config.toml
num_key_value_heads = 5
norm = "rmsnorm"
norm_place = "pre"
positions = "rope"
extras = ["hashed n-gram embeddings", "an embedding shortcut", "capped logits"]
init_std_qkv = 0.0275
init_std_o = 0.0
max_seq_len = 256
Each number is 50 + 12 x the weight over the matrix's rms, rounded and kept within 0 to 99. Layers, rows and columns count from 0.

# layer 4 MLP up, 1280x320, rms 0.0625, rows 1084-1105, columns 160-319
38 54 48 50 57 53 54 63 58 60 36 56 28 55 64 47 23 67 53 57 52 48 35 49 56 46 49 61 46 66 55 55 52 42 53 41 27 39 36 69 46 48 64 42 54 54 46 63 38 41 54 33 34 50 71 33 51 46 76 33 50 48 63 34 66 27 59 55 58 52 53 33 53 38 47 50 62 37 72 57 65 55 26 52 61 65 63 59 56 46 56 50 54 47 50 49 53 56 73 89 53 45 63 64 54 50 57 63 63 59 31 42 65 32 45 42 46 61 63 67 50 42 65 54 43 64 65 25 58 78 63 55 26 45 55 58 44 47 51 42 54 47 75 61 58 42 44 47 42 68 66 52 55 56 33 61 48 35 41 43
34 54 52 47 50 62 51 38 50 62 33 50 37 52 44 39 27 41 59 53 41 68 32 60 50 56 49 53 45 58 57 55 62 38 62 46 52 48 34 63 41 49 49 31 62 75 51 33 40 56 52 34 50 52 61 46 61 56 58 39 38 56 49 62 51 50 52 52 42 50 36 44 50 47 51 55 60 45 62 64 73 56 45 27 56 51 57 39 51 51 31 48 65 44 36 57 55 45 45 66 75 33 53 44 45 72 43 41 42 63 42 49 58 48 50 45 70 64 41 51 43 55 59 69 49 52 33 62 65 40 50 62 47 38 33 55 57 46 49 37 55 34 32 51 39 53 41 41 62 56 79 44 40 60 66 63 30 52 41 31
44 48 72 37 67 40 54 43 52 34 43 46 23 53 59 58 26 70 52 60 40 71 40 75 44 56 66 60 50 62 34 53 51 67 47 17 50 38 57 61 38 46 65 36 55 56 43 69 58 47 75 35 60 67 55 15 49 31 59 49 48 54 51 49 40 55 36 53 29 48 50 57 48 20 51 44 57 44 48 38 56 43 46 54 50 52 54 62 55 35 56 60 53 59 36 57 51 37 55 57 68 44 47 56 70 59 61 32 52 60 62 59 55 46 41 48 33 57 49 63 68 53 64 58 44 61 56 59 47 40 31 61 61 59 53 50 66 49 33 31 80 46 39 46 44 53 32 51 63 54 51 49 42 47 74 35 46 49 50 49
51 35 60 28 64 66 44 51 66 57 40 61 50 41 51 50 51 40 40 42 42 57 54 61 46 52 47 34 32 59 52 36 18 36 50 48 51 65 49 65 62 56 58 56 48 20 33 61 30 39 49 35 54 37 47 59 56 48 46 77 54 71 58 36 53 58 45 35 41 46 60 59 30 62 47 49 58 62 44 51 39 56 40 53 36 48 50 44 40 35 47 48 44 43 52 49 52 46 44 40 48 49 25 70 31 22 55 73 54 50 30 51 30 56 57 33 47 45 38 32 52 53 70 56 36 31 40 66 64 54 45 61 66 46 52 33 55 61 40 24 37 48 61 43 44 39 60 51 50 55 68 68 78 40 43 48 59 41 56 56
58 55 38 31 47 60 46 54 55 50 43 47 31 58 42 43 29 62 69 52 46 69 67 61 45 73 56 59 48 28 42 41 32 58 48 38 50 51 43 64 33 54 56 32 62 54 49 55 55 47 54 54 48 77 36 49 30 33 50 41 37 67 55 54 47 57 55 20 44 48 83 48 46 30 67 44 60 63 42 64 67 34 40 38 42 72 54 62 59 53 63 72 55 39 55 41 50 39 39 69 48 53 63 47 35 66 46 39 68 55 33 38 45 45 51 57 34 41 45 62 44 54 56 51 38 35 52 44 54 48 37 41 44 57 58 58 58 68 60 43 59 66 56 44 56 40 76 69 27 41 51 45 52 33 57 38 32 65 57 57
61 70 61 57 54 45 65 65 63 60 50 49 45 64 43 32 46 54 59 62 54 48 68 36 42 44 41 60 56 40 63 49 47 39 64 38 58 33 40 62 36 55 32 64 42 53 48 51 55 41 76 59 52 47 49 18 46 51 56 47 38 54 34 55 40 41 51 54 35 32 51 52 58 32 55 53 78 43 66 26 49 59 44 63 48 41 67 53 45 55 74 40 57 18 62 55 51 59 22 38 62 60 51 66 61 61 52 47 56 17 44 43 40 45 56 54 53 63 36 47 54 48 58 56 48 41 37 64 56 55 19 41 39 54 64 55 42 62 39 95 82 48 83 34 68 53 68 69 48 26 44 56 46 50 61 40 50 48 47 65
31 53 47 26 60 44 55 72 69 52 38 39 32 41 34 57 29 47 35 63 62 47 39 43 61 58 52 41 36 70 32 53 65 66 67 43 50 50 46 53 46 44 43 46 68 61 56 47 52 55 41 55 46 64 60 20 49 55 51 39 56 54 47 49 59 48 54 81 46 49 19 49 50 29 64 43 96 61 60 45 54 53 50 43 53 48 43 68 43 46 41 34 70 33 54 59 46 30 65 55 67 54 33 41 53 53 66 48 37 58 44 41 49 56 66 54 47 41 56 54 33 72 50 47 48 38 53 52 62 47 41 58 48 53 41 61 59 47 53 41 63 33 54 51 29 38 38 72 39 47 43 68 50 55 45 42 37 54 52 56
43 60 53 53 59 41 66 55 60 60 42 37 54 60 33 40 40 60 56 61 34 54 45 50 30 54 68 27 62 52 54 47 44 41 39 50 53 49 44 68 51 33 52 29 42 27 78 33 55 35 60 31 30 51 40 44 46 62 62 47 42 70 42 46 47 36 54 34 36 32 56 20 67 50 65 56 62 47 61 40 41 56 42 46 72 45 47 56 56 56 56 41 57 50 56 46 55 53 34 78 47 39 54 54 64 55 54 72 56 35 44 47 45 27 54 65 63 44 55 35 42 40 43 49 66 48 67 52 54 54 56 55 28 49 43 64 47 57 68 29 75 47 38 55 67 58 48 46 48 48 57 56 68 44 49 46 46 33 43 52
58 32 44 38 46 39 49 53 61 40 48 46 31 39 52 61 43 47 85 56 30 65 39 80 53 38 37 47 38 58 54 48 50 44 63 41 52 50 47 40 63 30 55 39 55 50 41 38 54 29 69 30 38 57 64 44 34 56 55 61 52 49 46 51 23 55 45 43 55 33 41 54 52 42 41 24 66 53 54 36 59 63 17 55 53 47 53 31 68 44 44 62 69 19 47 47 46 61 37 65 48 53 44 45 60 43 45 54 62 52 47 48 68 34 44 67 79 46 64 58 61 22 44 76 57 47 68 51 78 62 56 69 53 61 63 25 59 52 34 54 61 36 64 55 56 79 43 53 48 45 73 63 58 56 58 70 58 52 34 52
47 60 66 54 68 49 38 70 39 58 35 50 43 59 50 77 37 47 59 36 41 52 54 45 64 56 45 61 40 53 52 47 62 51 36 62 41 44 46 65 53 46 58 47 41 47 53 43 60 70 52 59 49 59 44 49 52 38 61 53 47 41 47 59 38 48 79 63 59 52 54 30 52 45 33 51 76 48 59 61 49 50 43 22 41 59 50 58 46 53 54 51 38 39 53 53 61 70 55 65 46 43 63 54 47 41 51 55 41 47 53 34 47 51 42 58 48 42 50 63 72 39 49 55 35 43 68 57 35 62 55 28 51 31 26 45 38 53 55 35 49 39 59 47 47 43 59 47 59 48 33 50 23 81 53 60 64 63 60 44
37 41 56 34 67 47 51 53 56 44 47 41 39 59 54 58 51 29 26 75 36 40 66 52 68 36 45 57 63 45 34 48 50 43 36 51 48 43 12 36 49 47 42 56 81 38 58 48 61 32 68 17 66 42 61 49 30 59 56 29 55 63 58 38 43 73 61 62 53 33 57 42 59 40 56 28 74 43 63 37 73 39 53 30 46 56 40 52 44 39 63 48 69 50 34 36 55 49 55 62 51 60 56 59 36 40 53 55 36 43 50 36 73 52 40 42 70 73 72 50 56 36 42 81 40 74 53 39 47 47 61 47 20 41 52 55 56 44 45 44 38 42 50 53 48 51 43 53 48 57 60 43 79 56 65 34 50 58 19 54
55 30 56 23 72 59 31 40 44 43 43 61 52 55 50 46 48 66 52 58 33 64 39 61 49 57 35 48 77 50 42 58 68 49 57 38 78 49 50 61 62 50 63 64 58 26 59 50 64 44 47 40 52 41 59 32 43 48 62 61 48 29 62 42 57 50 51 45 56 45 49 37 49 57 52 52 50 56 62 47 60 69 42 54 65 73 43 54 38 58 53 46 49 38 59 42 57 43 55 51 59 33 64 59 56 51 64 60 48 59 51 53 47 71 27 64 74 35 39 46 73 39 54 49 58 45 40 40 50 60 50 50 41 48 50 60 48 35 51 36 50 62 45 45 61 56 51 44 65 27 57 54 46 20 51 42 47 60 50 45
26 57 62 46 60 47 61 32 57 56 41 65 54 53 45 47 39 38 63 59 34 41 53 29 44 36 49 37 51 59 44 37 43 46 61 57 64 53 35 64 58 38 56 47 67 21 50 33 44 37 60 44 47 47 43 57 38 34 62 57 57 65 21 48 26 61 73 62 58 29 55 54 60 41 58 42 47 74 48 50 37 67 45 51 54 56 59 43 37 29 57 57 53 35 47 36 48 43 46 68 42 29 31 45 66 35 52 68 46 38 75 56 43 57 46 52 54 40 27 57 37 57 61 49 42 61 48 67 30 48 60 61 47 36 41 45 51 46 50 71 50 42 49 45 45 55 58 57 51 45 53 59 61 52 41 47 51 63 30 48
56 38 55 31 56 58 50 48 66 53 54 51 44 59 46 54 56 62 41 32 49 60 49 41 40 45 25 56 54 58 50 50 36 72 43 71 45 31 47 61 58 35 29 55 37 42 39 52 34 43 71 30 60 51 54 57 68 53 41 41 40 52 22 49 55 55 51 52 24 55 51 38 59 36 43 48 54 49 43 57 61 34 17 37 63 54 23 55 51 51 47 44 67 25 49 34 62 60 64 56 45 46 57 62 51 49 61 41 57 59 65 45 59 70 55 61 34 51 22 46 58 52 50 55 58 63 54 71 40 35 55 59 28 55 61 52 43 39 53 40 48 30 58 58 50 44 57 58 53 51 59 69 69 61 48 38 48 39 46 65
47 68 56 48 60 40 47 44 44 37 48 36 54 57 59 66 56 55 53 60 69 54 58 49 52 46 47 70 42 56 23 58 59 60 48 55 40 38 58 67 62 54 56 28 68 52 75 38 50 64 84 34 37 63 67 51 59 58 31 46 68 57 57 35 30 56 53 58 48 57 32 62 62 40 57 42 61 30 55 61 32 56 37 19 66 65 66 45 56 40 66 70 72 35 69 68 53 31 75 45 47 29 49 55 41 38 60 57 51 69 61 36 65 51 50 33 36 24 35 32 70 31 30 97 74 60 49 49 56 43 37 18 49 51 61 63 57 33 34 68 49 31 39 36 28 63 45 50 53 60 55 58 45 71 54 30 59 22 55 55
46 43 51 24 58 49 40 43 69 44 65 36 56 60 34 77 26 46 62 48 48 41 41 82 41 38 63 46 50 61 58 48 32 32 55 51 46 38 53 58 53 39 30 61 38 47 54 56 75 34 69 56 21 45 64 50 40 29 74 50 35 45 56 55 57 51 97 41 27 36 62 50 38 27 33 33 47 61 62 75 49 44 31 57 35 29 43 40 38 41 60 54 78 49 43 32 35 40 69 34 58 51 57 56 44 60 30 42 46 37 60 46 38 55 57 50 40 68 53 59 49 56 64 55 58 58 44 65 53 46 53 52 68 34 67 45 43 46 49 46 29 38 82 44 27 47 47 65 20 46 53 59 64 58 49 59 71 46 42 58
32 64 70 30 40 44 59 54 23 35 68 47 46 38 52 70 61 51 61 64 65 62 47 53 64 39 63 73 45 44 36 61 54 45 56 62 63 32 49 48 76 69 41 34 49 33 56 59 65 62 51 43 54 53 35 49 44 45 73 45 54 44 51 55 57 49 52 40 66 38 51 61 47 43 61 47 53 47 63 42 50 46 41 23 63 45 34 72 56 53 66 56 49 05 55 58 47 53 40 46 76 43 53 36 38 61 61 41 69 75 43 18 55 40 75 50 74 57 62 57 38 35 58 51 62 50 34 39 43 68 66 50 77 35 68 51 49 55 30 30 44 42 38 51 48 46 57 39 53 50 53 41 46 56 49 47 45 45 75 41
28 44 68 36 72 46 58 50 61 45 43 33 50 53 51 59 35 51 39 51 47 70 51 67 58 62 67 65 46 33 33 36 61 56 47 40 50 47 40 70 38 47 42 47 46 36 56 37 52 47 56 45 49 50 56 37 44 41 58 53 34 57 39 66 55 68 60 58 38 40 34 51 61 47 54 49 54 52 66 44 35 54 23 47 42 67 54 56 64 26 67 42 59 37 47 39 62 45 54 57 48 54 38 69 56 44 38 75 64 49 37 48 52 49 45 33 46 44 62 53 56 70 46 46 60 58 49 69 51 56 65 38 50 43 64 35 67 60 59 46 56 46 57 52 44 38 60 59 47 40 42 43 48 61 48 61 69 42 64 67
56 60 67 49 47 57 58 62 54 47 63 48 24 58 37 65 28 54 53 48 32 56 48 55 45 38 32 50 48 53 46 44 64 60 31 51 53 52 23 73 81 39 50 35 38 33 40 74 53 66 53 40 32 55 69 40 41 43 57 52 37 43 53 72 72 26 42 46 60 37 46 47 61 45 58 57 32 51 76 33 70 54 25 69 72 51 53 44 41 57 76 46 61 33 42 31 52 48 44 57 43 43 49 47 41 58 55 48 50 56 40 27 50 31 50 56 64 62 30 50 56 64 83 78 52 56 45 65 48 50 59 39 36 25 51 48 64 37 49 33 31 50 61 36 53 51 85 57 58 42 40 47 49 45 18 51 55 26 75 60
42 47 39 46 60 61 68 46 68 54 56 56 53 63 61 62 43 36 61 40 57 43 48 29 58 50 32 45 65 35 49 52 55 49 47 39 45 57 43 55 56 56 58 41 63 58 39 36 29 62 49 39 51 69 61 51 54 45 54 50 57 63 41 40 44 55 67 66 47 30 53 38 55 37 62 53 72 37 52 46 58 55 36 54 29 40 51 46 70 57 45 70 50 15 57 26 64 60 68 59 21 24 62 66 43 44 32 57 54 54 44 48 66 62 59 36 31 55 36 35 42 63 45 57 65 75 57 49 45 43 53 59 66 48 61 60 41 47 49 24 50 29 47 60 55 44 57 29 71 31 50 67 60 41 45 43 66 60 63 27
39 65 52 57 60 52 69 58 52 58 54 47 46 78 19 47 42 50 33 43 51 50 63 37 29 45 55 30 47 62 50 31 48 44 60 51 75 47 39 52 31 56 61 43 71 53 53 13 58 37 50 40 43 44 44 45 28 70 29 61 44 54 48 53 61 34 26 58 35 38 49 39 58 42 54 68 65 50 68 45 35 41 32 54 65 45 20 42 22 53 57 32 40 49 69 58 58 50 52 36 69 41 44 29 45 81 43 65 66 49 49 50 62 41 33 60 36 37 59 29 76 47 53 44 42 59 56 48 41 41 31 50 58 45 39 53 66 34 48 37 43 42 41 69 44 46 73 68 33 55 61 70 65 42 59 25 31 59 34 62
50 50 75 21 49 47 43 43 57 51 41 44 28 55 28 57 39 54 31 41 45 61 25 64 53 62 48 78 62 50 39 49 68 69 74 62 62 55 46 46 35 44 43 48 51 48 45 44 50 36 48 69 35 44 48 48 57 59 44 50 45 40 61 47 57 69 49 51 39 65 78 43 57 51 60 39 73 46 70 59 48 81 39 40 47 52 55 30 65 64 68 48 40 77 31 56 50 39 61 48 46 62 34 50 71 35 44 66 50 44 63 63 49 43 66 70 51 46 36 61 69 53 32 75 55 39 42 40 58 52 43 67 57 52 43 52 56 56 52 52 51 33 50 57 42 44 33 68 48 59 58 64 56 65 36 50 57 50 24 63
# layer 4 MLP down (transposed), 1280x320, rms 0.0558, rows 1084-1105, columns 160-319
58 41 59 59 39 42 47 34 46 48 51 66 48 59 55 66 38 40 59 49 55 46 45 30 58 29 49 27 64 40 56 43 33 52 26 63 75 48 42 56 62 66 55 72 42 50 44 53 41 53 36 41 36 29 46 43 54 54 59 70 41 41 39 60 70 44 54 61 54 53 31 40 68 42 48 45 36 33 34 43 68 32 42 44 24 56 57 58 43 42 79 57 41 46 42 64 45 62 73 57 38 65 30 49 64 52 75 61 49 43 54 39 46 69 15 72 55 47 46 41 62 49 18 24 47 57 66 56 69 44 42 41 61 56 61 48 48 76 48 67 51 34 36 57 49 44 41 50 43 21 41 66 48 18 39 57 49 65 46 35
47 52 41 56 56 58 65 41 43 39 29 55 64 54 39 56 50 52 58 32 47 45 83 58 76 47 39 47 33 27 33 60 63 66 65 56 51 55 48 50 49 52 59 69 44 63 53 63 60 44 69 62 48 50 61 66 50 52 62 58 35 45 60 56 41 50 54 67 42 50 44 34 45 42 52 42 43 32 49 51 62 54 60 55 43 34 35 38 46 54 50 55 54 51 24 48 23 44 53 68 47 39 46 45 32 39 39 45 45 49 43 55 29 52 49 35 41 61 51 24 52 68 57 53 45 50 48 35 44 57 58 42 53 53 26 26 67 41 46 58 44 54 52 34 58 43 31 71 64 56 55 67 64 51 52 42 54 31 55 17
62 42 63 66 39 44 41 68 77 46 41 41 61 55 53 49 63 34 52 34 42 61 36 47 42 54 43 74 52 46 69 41 43 42 83 41 34 46 60 52 44 61 49 63 53 54 97 62 43 50 39 46 60 47 52 63 41 50 55 46 50 50 41 28 57 64 52 37 66 51 54 59 46 53 57 70 30 28 57 52 50 31 30 50 52 61 72 19 68 48 66 46 58 50 50 40 13 55 47 50 50 38 54 46 53 57 51 42 36 48 64 63 22 47 45 49 51 66 53 46 58 59 65 34 37 57 38 36 56 52 63 49 45 31 37 50 53 55 54 51 43 41 50 61 55 65 56 54 64 60 65 44 59 28 32 32 35 44 46 33
47 60 32 66 47 41 56 44 31 46 53 45 42 63 36 55 51 47 56 48 37 51 34 45 60 49 51 55 69 61 48 70 61 41 56 51 48 53 56 40 37 42 60 50 62 68 76 45 72 53 54 61 47 62 54 45 50 49 36 36 46 26 28 55 53 47 63 58 62 49 54 33 57 47 41 47 28 47 52 44 53 48 67 47 69 72 68 57 61 54 46 48 46 65 44 49 53 56 43 40 58 62 60 33 67 62 54 40 54 62 53 51 54 49 37 75 39 53 69 67 39 62 52 40 62 52 74 48 39 52 54 37 41 61 45 54 43 49 62 66 59 51 40 50 53 53 50 40 47 60 55 37 37 47 54 46 41 55 40 57
43 51 55 60 40 71 41 37 17 53 54 51 47 46 43 61 51 53 59 50 48 76 81 60 47 55 55 55 47 51 56 65 33 34 37 43 68 48 52 56 44 48 46 42 46 73 56 61 62 64 36 48 27 61 46 54 52 51 45 59 51 68 62 49 40 36 66 34 42 57 53 58 57 49 66 44 55 59 18 55 45 54 53 57 47 41 59 69 58 41 38 59 51 53 48 51 32 46 49 45 44 36 43 34 50 79 54 50 44 59 57 43 55 54 38 46 51 53 27 32 59 56 47 77 44 49 38 55 30 39 42 47 53 76 34 38 50 45 45 48 30 41 44 39 35 49 34 38 48 39 56 53 47 44 61 50 42 60 62 51
47 36 40 41 54 60 45 23 46 36 50 54 47 75 25 67 55 74 46 42 75 49 51 59 57 51 53 48 51 34 41 65 60 68 52 51 49 31 65 55 59 15 62 39 64 61 73 74 36 33 29 63 46 35 56 31 55 50 27 45 45 51 57 49 48 45 60 34 62 58 66 52 50 39 31 55 81 45 22 51 54 61 61 38 78 51 51 62 64 45 24 52 38 53 40 42 41 37 40 58 54 48 31 33 82 54 69 47 69 55 52 39 49 55 57 54 54 47 55 57 77 60 58 44 68 69 50 37 36 54 29 65 49 44 52 59 39 61 46 55 45 52 45 38 75 33 55 48 37 49 39 71 40 35 44 39 44 48 70 50
34 51 43 41 57 46 55 43 48 44 57 58 57 54 43 55 55 53 71 59 66 62 49 48 46 64 27 32 27 50 32 58 30 44 38 38 40 40 41 41 56 15 37 50 51 62 32 42 49 41 58 52 51 44 50 54 49 41 48 36 46 52 47 46 54 31 42 40 34 60 55 42 57 47 66 48 53 71 32 63 33 34 43 61 41 51 33 41 65 41 36 48 36 53 36 63 62 46 58 36 48 56 42 37 41 75 70 50 47 49 51 51 19 60 52 39 60 56 49 52 67 44 42 51 43 53 42 45 39 52 55 44 55 41 50 62 51 31 52 60 47 75 47 30 42 38 48 60 67 62 48 31 52 62 57 41 49 61 65 59
57 44 53 60 53 29 48 45 65 59 54 60 56 46 45 31 43 55 63 40 55 37 33 45 31 48 57 42 30 39 40 74 40 41 58 30 62 33 45 43 54 42 52 53 63 72 51 26 54 60 55 30 63 39 28 40 49 40 51 47 35 49 57 31 18 45 58 53 53 48 83 52 58 50 51 64 49 54 42 42 56 60 62 41 61 56 54 44 23 37 39 30 52 36 44 61 25 68 28 49 75 36 42 48 44 48 67 57 40 36 49 42 51 52 30 41 56 72 36 49 65 38 27 36 58 47 48 25 65 47 32 54 46 28 68 64 41 66 33 52 67 36 62 59 51 50 39 51 60 51 72 45 31 49 46 49 53 57 70 42
42 51 39 50 61 44 63 30 32 43 51 54 44 59 36 48 49 60 45 41 61 46 72 37 57 49 72 47 45 62 37 41 55 66 46 55 66 69 52 49 55 28 51 58 58 52 44 52 42 50 31 45 67 51 46 48 54 53 64 34 61 46 47 54 37 18 66 84 53 64 50 71 66 84 45 44 33 60 36 25 49 68 48 72 28 42 41 58 48 59 42 35 75 39 59 45 35 29 53 38 47 66 55 48 56 39 56 50 46 47 57 54 51 54 42 57 43 59 47 40 80 66 52 34 54 46 48 57 50 60 42 20 70 47 49 55 41 40 53 58 60 30 43 56 52 75 44 45 45 58 47 56 44 59 53 66 32 54 57 42
34 42 34 35 60 48 44 47 47 58 49 59 30 43 77 40 45 48 59 57 46 40 51 55 70 50 51 37 38 51 54 31 62 46 64 64 46 61 49 41 45 43 69 54 33 43 38 47 27 48 54 40 46 46 66 26 68 42 45 51 47 60 54 44 54 43 28 55 44 36 59 39 39 58 33 35 46 50 46 54 51 37 50 47 45 34 50 52 46 48 42 30 69 63 45 41 46 68 53 31 23 62 55 48 53 71 44 56 39 44 46 51 45 48 35 44 44 38 46 42 19 51 53 33 53 41 50 32 73 47 27 47 38 52 53 53 36 59 64 39 48 42 44 48 38 49 55 49 64 61 43 43 54 42 39 63 42 26 45 49
38 73 44 37 48 52 56 45 58 49 46 36 48 42 58 56 65 68 43 64 48 53 49 64 53 29 21 23 71 45 49 83 10 54 46 60 43 56 34 54 53 30 40 57 46 33 49 27 79 59 57 42 73 61 49 35 32 38 33 59 46 55 39 52 82 62 67 63 56 41 38 38 53 33 72 37 45 55 28 35 35 82 79 38 66 55 54 55 63 43 39 58 54 49 39 34 64 38 48 53 52 31 43 42 62 47 62 54 52 60 40 49 57 64 48 56 51 29 66 44 57 29 44 57 55 39 38 39 56 11 51 39 15 52 55 39 41 52 66 48 38 65 47 40 51 37 36 82 51 35 51 55 76 36 46 52 32 58 34 52
41 60 45 33 70 40 35 72 39 39 65 45 28 52 46 77 42 73 31 22 42 44 59 52 49 59 38 54 66 52 48 53 21 58 70 55 62 42 50 60 48 70 45 61 51 60 47 60 43 35 34 58 56 68 44 60 52 76 30 50 39 60 73 46 46 57 36 51 36 39 51 50 50 38 46 47 37 74 44 39 43 39 45 34 43 04 37 50 43 59 37 42 52 38 63 44 55 68 42 69 47 36 43 64 39 74 71 29 41 55 40 67 56 42 39 65 47 26 42 35 36 49 42 50 63 62 62 45 68 52 42 57 59 75 60 48 59 48 36 39 52 47 59 40 30 70 59 53 50 54 49 54 54 44 62 59 54 35 51 55
48 60 61 61 41 68 63 51 47 42 49 74 50 52 55 38 51 45 63 49 56 31 48 67 51 42 56 58 68 69 44 48 51 56 35 52 66 38 59 64 44 35 52 48 52 76 52 56 36 36 62 33 54 30 54 54 53 34 40 50 46 37 42 42 41 51 43 55 24 48 60 51 29 47 47 61 50 13 65 46 71 49 37 35 39 48 68 49 66 32 57 46 69 51 60 39 55 77 41 31 49 46 77 43 57 45 61 45 64 67 58 45 41 47 71 65 59 37 47 61 57 68 55 51 55 47 60 55 57 49 37 64 29 27 58 49 39 54 55 49 62 61 44 46 64 47 62 49 49 36 44 49 28 45 50 29 46 28 52 51
48 48 68 55 48 48 60 44 32 40 69 44 66 46 47 44 70 48 39 56 63 55 60 23 45 47 38 30 74 48 48 53 63 70 40 69 51 64 41 55 36 28 60 47 62 36 53 42 38 49 42 57 61 28 46 40 36 38 53 45 44 59 35 56 58 60 47 57 72 33 49 64 42 55 52 53 59 38 39 34 73 67 39 30 27 59 50 25 72 70 54 52 56 34 56 54 79 54 57 64 57 72 89 34 35 79 52 29 75 40 54 71 49 58 53 53 53 56 60 51 52 52 32 69 41 55 45 44 44 39 53 42 51 35 56 53 39 62 76 61 52 63 74 65 69 52 65 42 45 60 61 59 40 56 57 48 32 40 44 37
45 63 36 46 52 25 63 04 50 39 55 53 64 51 72 51 57 55 72 73 17 46 50 27 33 41 17 51 52 35 50 50 38 67 63 46 74 56 57 66 33 33 74 58 42 45 46 57 72 58 35 65 42 31 52 33 58 36 72 56 39 50 36 36 88 42 46 62 39 94 56 52 38 57 56 65 53 41 66 61 44 41 53 53 89 36 55 60 47 25 34 48 48 27 42 65 65 61 48 40 53 61 67 48 26 59 62 65 69 50 59 19 54 55 58 48 73 55 41 32 52 54 49 52 47 48 56 46 37 56 48 46 72 38 44 35 42 39 48 50 62 53 49 33 25 67 58 70 67 53 52 60 70 52 61 42 59 29 28 30
62 54 36 28 41 51 77 69 41 48 49 46 50 58 63 45 54 63 45 52 44 30 40 45 69 52 57 48 49 45 40 46 23 65 45 41 44 42 48 36 50 60 50 55 88 44 54 56 39 49 40 61 63 56 56 63 26 73 53 25 57 41 47 47 72 58 49 51 14 26 66 58 57 70 40 45 35 58 61 44 59 55 75 44 60 39 47 45 70 49 54 77 47 51 62 45 55 53 47 49 35 40 64 45 60 44 44 42 52 31 38 49 52 57 69 39 30 37 37 55 50 62 48 57 62 41 40 47 67 60 54 51 58 20 36 52 47 50 49 48 36 48 41 42 35 77 65 70 45 45 55 46 56 54 56 49 51 69 40 51
40 53 60 56 70 60 46 29 72 42 56 45 62 30 32 65 55 59 70 36 53 53 49 46 42 41 57 60 62 55 46 30 49 26 46 55 51 61 48 36 64 58 62 78 58 56 44 64 51 61 49 57 52 45 39 61 59 61 50 51 43 37 66 46 47 55 58 65 53 44 43 71 37 63 35 68 37 61 39 44 41 56 54 57 55 60 44 40 33 60 39 58 62 55 32 62 65 65 46 51 37 67 40 43 47 51 67 41 48 55 60 57 25 39 30 59 68 41 49 50 34 60 40 36 49 31 69 46 64 62 60 52 50 31 63 52 45 52 45 47 56 50 39 81 26 67 53 60 42 29 16 75 46 37 68 62 47 42 56 22
39 69 52 62 46 36 30 32 50 36 51 41 55 45 48 35 64 57 34 47 36 35 72 54 70 75 39 50 39 34 60 61 59 30 63 45 61 56 48 52 53 38 42 64 58 76 46 25 48 40 42 44 76 51 44 59 47 64 27 54 50 53 56 68 49 50 42 57 54 75 54 59 46 41 72 46 40 57 44 50 31 52 54 41 60 32 49 48 28 42 52 44 50 61 57 51 43 36 42 42 66 79 47 52 58 55 63 27 47 41 40 26 63 72 36 45 44 45 59 51 49 25 47 55 50 46 30 42 25 45 34 48 57 70 31 38 31 28 41 58 35 61 62 65 48 52 38 53 28 39 50 57 55 62 54 74 50 39 40 61
51 68 54 68 51 73 52 63 75 66 48 54 58 39 51 72 39 57 38 14 62 56 32 35 80 31 49 39 46 55 54 65 40 65 40 69 51 43 35 74 51 36 61 56 49 57 34 54 69 43 62 50 30 75 38 42 67 62 50 55 66 59 44 51 44 38 44 47 47 44 43 47 30 31 64 40 54 84 70 59 32 51 35 48 50 61 55 65 46 64 74 63 68 47 55 53 39 37 36 39 43 72 32 49 50 57 37 75 56 54 61 72 48 49 45 61 21 50 44 35 15 41 40 35 42 55 33 19 46 60 52 27 50 42 48 58 57 49 44 63 83 46 19 45 44 36 37 45 70 57 54 54 62 77 55 49 51 66 63 34
46 50 67 66 37 37 58 34 57 14 72 62 52 55 38 43 64 54 69 46 37 51 35 41 65 51 42 59 63 49 45 61 40 46 43 56 49 48 50 35 32 58 58 62 56 40 44 38 59 60 55 79 63 48 46 43 51 38 41 45 34 56 71 55 46 66 58 60 69 47 46 62 76 56 46 53 37 23 68 59 48 56 61 38 48 49 61 67 57 65 52 47 53 51 58 63 65 47 40 53 53 34 51 58 48 43 35 38 53 45 59 54 40 49 34 46 73 52 56 59 35 33 50 77 36 28 62 54 46 39 59 39 51 71 33 50 48 56 52 55 56 39 31 53 42 37 64 47 50 32 51 37 33 60 43 48 57 46 51 35
38 51 22 58 43 28 65 55 36 62 46 64 64 44 57 42 70 22 26 53 54 34 60 47 39 60 25 26 76 65 61 52 50 66 57 51 54 41 47 32 26 64 58 42 56 53 69 42 40 63 43 50 43 22 52 62 44 52 47 42 41 29 55 26 49 39 52 44 58 60 31 57 45 53 60 49 57 44 61 61 54 59 48 38 51 40 58 42 61 51 47 49 24 53 45 63 55 49 47 34 58 44 45 26 28 57 41 42 71 62 45 41 47 53 44 34 33 38 47 44 80 43 46 74 39 53 75 47 56 67 46 69 61 41 41 27 71 36 56 59 44 41 60 60 62 49 40 39 53 55 45 61 71 57 56 51 40 36 42 46
54 40 47 40 59 70 45 49 34 73 52 36 37 55 33 74 41 52 57 38 64 34 43 38 43 63 42 58 75 38 50 59 47 71 63 45 57 58 58 37 36 70 58 60 45 62 58 70 49 36 44 61 64 41 64 71 58 42 53 43 63 35 63 29 66 50 46 43 46 59 49 36 46 41 61 55 62 32 68 75 45 40 38 63 36 40 46 33 56 49 66 51 50 50 20 74 42 44 36 55 71 59 73 61 41 33 60 67 48 46 53 64 44 70 60 48 44 77 70 45 31 53 60 50 58 40 46 38 50 80 46 46 44 40 47 45 68 50 55 53 44 35 40 43 36 59 68 53 46 63 49 53 50 13 57 54 49 56 69 45